config = dict(
    num_hidden_layers=8,
    hidden_size=256,
    num_attention_heads=2,
    num_key_value_heads=2,
    head_dim=128,
    intermediate_size=1280,
    vocab_size=4096,
    hidden_act='squared_relu',
    norm='rmsnorm',
    norm_place='pre',
    norm_eps=1e-07,
    positions='rope',
    rope_theta=1020.0,
    rope_fraction=0.5,
    qk_norm=True,
    attn_scale=0.126,
    bias='none',
    tie_word_embeddings='early',
    parallel_block=False,
    extras=['local attention windows', 'shifted keys', 'gated attention', 'exclusive self-attention', 'attention sinks', 'value embeddings', 'a smear gate', 'an embedding shortcut', 'capped logits'],
    init='orth',
    init_std_qkv=0.0312,
    init_std_o=0.00779,
    init_std_up=0.0312,
    init_std_down=0.00779,
    optimizer='cautious_adamw',
    learning_rate=0.00126,
    beta1=0.9,
    beta2=0.95,
    weight_decay=0.15,
    lr_head=0.00707,
    warmup_steps=201,
    schedule='wsd',
    decay_fraction=0.779,
    decay_shape='cos',
    final_lr_fraction=0.0,
    batch_tokens=[16384, 32768, 49152],
    max_seq_len=256,
    doc_mask=True,
    train_tokens=167700000,
    max_steps=5705,
    dataset='wikipedia_en',
)
Each number is 200 + 20 x the weight over its row's rms, rounded and kept within 0 to 999. Layers, rows and columns count from 0. The size before them is the row's rms in percent of the matrix's.

# layer 3 attention value, 256x256, rms 0.101, rows 157-182, columns 192-255
111,208,199,143,203,207,202,205,202,189,184,182,146,221,222,165,202,202,211,205,226,189,197,169,199,228,166,218,188,217,282,175,204,141,183,210,184,204,174,210,208,219,187,220,205,197,205,182,196,187,187,230,210,226,184,179,230,143,202,225,197,199,183,172,211
106,197,198,211,181,222,202,206,182,170,213,219,207,234,209,202,196,179,207,151,220,183,175,216,199,208,188,229,219,182,207,179,219,226,180,175,209,219,218,195,218,206,197,205,204,223,217,207,199,226,229,216,222,216,209,181,173,221,172,203,206,212,229,188,192
108,201,221,164,215,206,191,205,189,225,182,209,179,190,218,193,213,208,201,184,261,196,183,178,201,214,206,195,191,217,247,212,258,217,196,184,184,236,206,213,198,219,177,203,215,204,198,194,180,213,216,187,210,199,168,210,188,229,203,207,187,206,163,236,208
106,216,201,215,211,198,194,203,228,205,183,212,191,201,196,199,200,175,180,223,194,220,234,165,206,193,180,203,193,187,206,195,192,188,206,217,216,202,210,188,179,181,219,218,211,183,170,186,190,197,181,196,201,226,198,207,205,163,157,242,182,188,224,213,210
106,199,184,210,211,196,200,188,171,207,210,185,228,201,218,191,216,185,218,235,209,208,202,229,253,198,215,208,181,225,173,185,227,193,227,187,186,193,196,217,250,258,203,186,187,198,228,251,199,184,213,175,214,176,216,162,221,137,184,172,211,188,195,204,209
109,152,191,236,216,183,212,245,191,175,184,166,223,209,194,232,186,177,242,200,150,207,205,216,206,179,173,220,226,208,219,189,221,180,217,219,209,220,215,199,188,172,174,198,202,189,193,184,187,191,172,226,199,191,201,242,190,189,175,201,195,230,168,216,196
106,210,182,201,212,178,189,153,208,203,191,212,153,200,221,214,219,184,232,229,219,220,205,234,172,202,214,225,192,191,210,195,215,188,208,210,211,190,200,198,205,177,191,163,194,168,179,268,199,193,215,177,215,178,199,220,236,197,224,195,214,181,203,204,231
109,201,230,200,187,214,179,224,225,150,184,221,195,182,213,198,199,183,198,161,203,173,172,167,204,220,194,184,201,215,174,212,229,186,178,193,182,219,228,173,220,208,213,216,211,184,202,213,200,173,191,221,167,203,178,175,214,218,171,202,207,190,214,208,249
100,206,168,165,163,166,190,205,206,217,216,202,203,200,227,195,198,166,186,186,178,190,203,188,199,215,199,160,234,158,218,200,198,183,206,208,207,209,197,215,199,213,192,189,216,197,150,200,172,180,204,222,206,202,229,227,205,197,232,219,185,168,200,238,200
106,203,209,165,201,194,226,178,171,192,192,200,213,161,203,193,163,181,206,224,250,167,204,179,201,173,156,187,199,197,198,137,178,189,213,230,195,188,188,209,190,194,212,206,202,210,211,191,203,165,187,190,188,208,213,196,225,224,194,183,223,213,176,178,183
113,172,221,202,198,215,159,215,184,176,204,231,185,219,221,184,218,227,202,196,200,205,193,181,216,208,182,206,189,211,212,200,239,206,211,184,200,181,209,157,203,202,223,153,213,169,185,184,218,210,191,182,176,196,207,234,223,196,204,180,211,201,168,186,222
110,232,220,222,180,189,193,175,185,200,226,179,181,200,190,193,197,184,211,213,194,222,210,182,185,236,185,205,206,176,198,182,233,236,187,204,207,163,216,212,214,203,181,183,156,193,182,185,156,193,192,196,187,192,189,186,189,205,184,181,208,195,170,247,203
102,229,205,204,235,202,196,196,238,200,167,212,163,212,181,210,211,187,186,215,196,151,200,216,199,192,199,179,202,218,161,230,179,210,192,183,233,206,220,235,198,247,220,191,196,193,211,194,230,194,180,223,201,209,201,198,212,195,209,198,188,225,175,206,193
103,208,178,202,212,179,184,209,255,185,151,189,209,185,202,220,213,205,211,210,245,185,178,187,190,206,171,212,187,191,202,181,213,210,243,224,183,202,173,175,204,208,217,183,191,217,186,224,220,215,223,216,227,150,220,191,157,226,211,189,216,189,221,224,175
110,189,173,214,228,182,184,183,151,197,184,213,221,177,181,199,183,204,221,191,218,179,199,197,207,167,217,216,219,199,206,223,200,215,136,222,208,195,172,214,188,214,177,175,185,224,198,240,196,187,200,210,194,204,237,231,232,185,203,207,189,206,202,180,186
106,201,167,166,213,193,254,185,165,197,178,192,196,208,154,234,220,197,218,178,180,198,172,213,213,205,209,210,200,202,191,173,177,187,215,201,181,223,192,171,188,168,193,239,201,198,215,195,192,212,197,217,198,206,178,205,175,216,195,178,185,211,187,178,218
107,190,191,202,206,220,177,241,202,178,195,212,235,217,196,190,231,213,172,169,171,203,197,202,198,224,224,206,185,217,165,193,239,198,222,176,186,175,203,193,223,188,155,222,192,178,179,211,187,174,197,189,190,188,201,215,199,180,185,217,210,199,182,161,212
107,207,177,185,193,189,175,207,224,171,176,204,183,178,225,207,195,217,208,195,146,193,217,229,206,186,165,243,194,206,181,209,174,190,204,186,168,221,213,221,188,212,215,195,225,208,202,174,181,195,161,187,220,218,170,204,186,200,193,191,199,255,236,179,214
157,190,186,177,213,202,203,194,186,202,169,210,193,177,186,195,232,214,219,192,189,238,194,176,217,175,228,204,232,225,209,193,226,188,182,228,240,201,187,236,190,196,223,197,200,248,224,177,190,213,167,200,166,196,209,243,183,190,239,195,206,177,180,223,168
111,192,160,197,187,213,234,175,233,207,197,212,197,210,199,207,200,220,170,221,195,222,204,239,223,188,187,188,206,205,199,165,262,192,200,198,177,213,228,203,181,199,160,261,203,224,209,238,214,198,182,170,178,225,209,218,191,208,191,182,188,189,188,192,211
107,222,179,184,201,215,223,204,259,182,222,242,212,188,192,185,227,175,147,199,172,207,189,228,196,179,202,200,196,186,233,217,226,159,215,194,206,208,236,213,200,221,183,203,201,202,199,191,207,176,201,234,220,235,192,170,199,198,226,216,162,187,202,208,165
110,199,224,238,198,198,200,223,213,189,180,195,198,192,188,211,158,175,186,212,211,208,214,156,175,210,184,174,208,190,186,163,180,177,190,207,184,179,222,176,220,216,184,230,142,217,179,164,148,163,182,196,210,193,194,206,196,210,220,174,225,218,158,217,197
109,224,229,190,188,207,195,197,180,229,227,189,194,214,188,184,162,222,231,197,234,221,156,172,194,213,211,207,154,245,245,191,150,185,190,218,227,178,256,205,175,211,190,173,212,238,213,216,209,212,209,201,198,196,196,215,170,179,217,212,187,164,189,200,188
112,211,212,191,192,196,216,222,201,210,196,208,160,225,186,200,223,176,209,185,187,200,208,193,207,210,201,189,169,219,218,201,201,194,196,222,194,221,215,170,203,240,175,201,181,201,202,183,212,192,190,163,203,204,197,208,237,196,194,217,216,195,179,206,216
113,198,217,191,244,187,212,207,187,195,197,218,205,162,221,227,203,211,178,194,202,233,212,203,197,213,172,159,202,185,226,170,176,225,211,211,201,209,220,206,170,166,204,190,217,248,174,210,187,214,164,195,148,228,220,173,173,181,183,197,195,161,199,183,227
098,222,192,203,195,188,218,179,216,176,152,201,196,196,214,198,201,197,240,182,213,242,219,217,217,183,211,199,222,210,224,181,203,187,205,173,199,200,202,190,213,171,196,189,195,178,210,188,177,221,220,220,181,231,190,187,201,211,203,233,249,177,181,170,179
# layer 3 attention output (transposed), 256x256, rms 0.0974, rows 157-181, columns 192-255
106,209,197,150,204,217,217,188,213,179,193,173,156,216,216,179,198,199,203,201,216,211,209,169,186,244,192,222,184,211,285,198,200,148,203,192,184,195,193,219,198,212,182,216,188,184,233,183,193,175,197,229,203,209,202,191,239,150,199,216,210,202,182,165,200
098,193,201,206,182,222,218,178,183,173,226,210,189,225,196,213,202,186,214,170,214,200,163,200,199,201,197,219,217,175,200,175,222,240,160,204,209,220,210,187,209,200,200,191,212,222,207,218,200,230,202,192,216,226,195,171,177,213,192,213,213,200,219,200,185
113,196,226,168,228,184,190,202,187,206,173,221,185,191,219,184,203,219,190,184,263,198,177,166,198,225,212,190,207,225,222,206,264,223,198,193,179,240,198,204,206,220,177,206,223,206,200,194,185,232,224,198,196,204,164,212,188,227,199,204,182,187,173,256,220
111,217,202,204,204,198,196,201,227,212,172,204,197,179,197,206,186,180,200,229,180,220,252,180,215,207,193,196,197,188,215,204,195,211,198,196,211,215,206,187,191,178,219,212,213,205,178,182,196,187,189,213,207,238,187,181,207,161,157,235,186,192,213,214,203
108,202,171,196,215,199,207,197,178,221,216,200,216,200,205,194,228,194,214,237,207,198,218,231,255,196,208,198,185,234,161,174,227,209,205,205,196,204,202,200,236,243,201,199,175,219,213,260,177,216,214,189,215,201,223,158,223,137,188,184,189,194,177,209,219
084,147,178,203,218,190,236,246,180,179,170,189,230,219,187,223,209,164,236,190,162,190,218,189,214,178,174,245,207,218,211,189,232,191,175,242,222,226,214,195,187,164,191,193,203,195,191,171,188,194,174,202,202,198,194,247,184,177,192,215,190,228,187,203,204
113,219,182,211,220,182,171,147,205,205,204,204,172,208,212,222,195,186,233,232,209,215,195,233,186,203,212,217,200,200,211,198,229,177,217,227,221,191,195,191,197,188,191,163,193,164,168,274,188,190,209,161,202,187,202,224,226,191,207,215,185,179,198,209,240
083,203,214,194,173,225,216,189,198,158,177,209,195,192,212,206,216,174,195,188,201,186,190,146,201,205,211,188,185,207,167,204,225,192,165,207,179,219,214,197,205,203,217,211,214,182,184,200,200,163,180,192,173,202,187,174,222,215,189,197,213,186,212,213,222
111,210,163,154,175,194,196,215,213,222,231,203,205,193,222,215,186,154,186,181,185,194,214,189,193,206,192,172,226,170,217,218,209,190,210,200,191,225,183,214,197,197,175,205,207,194,174,192,173,184,215,208,190,198,227,236,209,199,237,214,201,193,204,237,210
115,201,207,166,203,188,229,180,162,199,191,208,201,153,204,195,168,181,200,229,232,167,209,173,204,162,162,200,207,194,190,136,183,209,194,216,191,184,176,208,188,188,208,212,186,208,205,190,200,182,199,183,197,208,210,193,234,213,201,192,204,204,166,171,179
117,172,221,195,200,203,169,225,185,186,192,249,186,222,204,179,224,234,216,201,208,198,212,171,227,198,169,205,182,207,205,180,246,204,205,189,205,179,206,153,181,197,236,162,217,179,176,183,210,205,186,189,160,205,196,215,234,211,208,184,216,193,169,172,223
105,235,217,222,181,191,180,188,180,184,234,184,186,219,201,188,189,188,219,222,202,206,214,194,181,234,199,200,196,178,211,188,237,243,187,193,194,154,224,231,213,213,182,168,149,184,188,179,174,202,204,208,188,213,179,185,193,203,179,183,218,199,187,233,204
108,223,184,199,235,196,188,218,222,201,170,224,170,221,190,198,210,187,164,221,200,159,195,227,211,191,197,182,201,236,164,221,185,184,200,201,227,217,226,234,219,227,213,189,209,206,222,197,228,182,177,210,214,212,180,197,222,195,213,195,190,223,174,199,177
114,220,175,213,195,199,181,207,246,191,170,174,215,192,198,224,207,207,224,204,224,187,193,187,200,195,161,218,186,184,206,186,221,194,225,196,183,206,173,179,204,196,206,170,183,207,197,213,221,181,204,213,230,149,215,204,152,224,218,198,228,194,226,222,181
102,180,196,232,236,187,173,197,164,196,190,195,220,183,185,198,192,217,222,197,214,174,187,207,193,179,194,208,233,202,202,232,195,209,152,206,215,202,178,197,199,208,165,200,188,216,213,251,203,198,182,223,213,183,234,238,237,183,205,204,212,193,205,181,185
106,200,192,167,210,195,241,197,172,214,189,195,202,212,163,232,217,189,220,172,190,195,157,232,215,198,199,212,201,190,195,168,176,183,210,190,193,212,202,166,199,179,198,242,193,201,213,204,198,211,188,228,208,201,183,195,179,206,203,193,197,211,200,164,216
111,197,199,190,210,222,182,207,223,166,199,189,231,207,202,180,236,220,172,173,186,214,208,214,195,222,233,195,196,201,170,201,243,194,212,177,182,169,212,184,231,211,161,216,200,189,173,198,175,176,186,203,171,189,213,206,203,189,174,191,197,204,196,154,191
114,219,189,191,201,187,164,210,209,180,181,209,179,186,239,206,207,228,205,205,161,190,217,234,193,190,174,231,216,202,181,186,171,188,191,192,173,232,210,216,202,203,213,196,236,219,200,165,182,188,170,186,228,224,176,195,185,197,202,203,192,234,215,174,213
061,174,205,207,208,192,163,215,204,218,203,204,190,175,188,179,226,218,249,194,177,221,180,209,196,186,204,207,253,204,207,216,222,201,201,203,238,211,184,237,222,171,191,229,202,261,234,185,186,224,201,245,194,196,203,223,200,204,203,186,182,199,190,202,185
103,202,174,192,199,201,223,178,224,209,190,221,200,226,192,201,191,216,157,219,200,218,198,232,215,182,192,179,192,191,200,165,267,196,196,207,196,213,233,206,187,203,165,247,200,232,210,234,229,200,185,169,189,224,194,231,174,207,193,210,179,172,196,184,208
110,233,175,187,214,213,227,186,255,177,211,211,199,180,203,204,228,177,155,187,172,205,184,228,217,184,197,185,193,185,236,203,224,160,220,203,208,198,223,214,199,226,204,207,213,190,182,199,210,185,196,237,211,226,187,175,193,196,227,195,155,173,212,225,164
111,190,225,239,197,200,197,226,230,185,182,189,188,207,179,220,149,179,179,209,206,201,208,150,177,213,171,175,201,188,177,167,173,182,189,204,188,167,218,174,216,220,169,219,142,229,186,160,146,165,201,206,203,199,195,205,185,211,210,192,221,209,172,214,197
106,234,230,176,184,190,182,188,162,232,216,209,200,213,176,180,183,226,240,203,220,222,157,165,212,207,210,202,163,233,256,182,157,184,193,225,226,187,245,200,192,200,199,194,226,229,187,211,224,205,199,214,188,179,196,202,159,173,216,217,201,168,178,198,193
114,213,203,200,209,193,225,209,201,200,180,203,167,228,173,202,223,171,191,188,204,206,207,182,208,205,207,191,188,213,223,194,199,183,178,225,195,219,206,179,201,232,187,193,177,203,187,171,204,203,199,183,202,206,214,210,237,184,184,215,202,202,188,220,211
076,193,211,187,243,171,178,223,191,210,206,219,199,163,214,203,212,205,189,187,195,216,208,219,184,208,159,167,201,164,230,168,172,212,218,209,205,218,237,192,174,154,197,193,212,243,201,219,195,214,170,192,176,228,199,174,183,183,185,196,187,187,203,158,234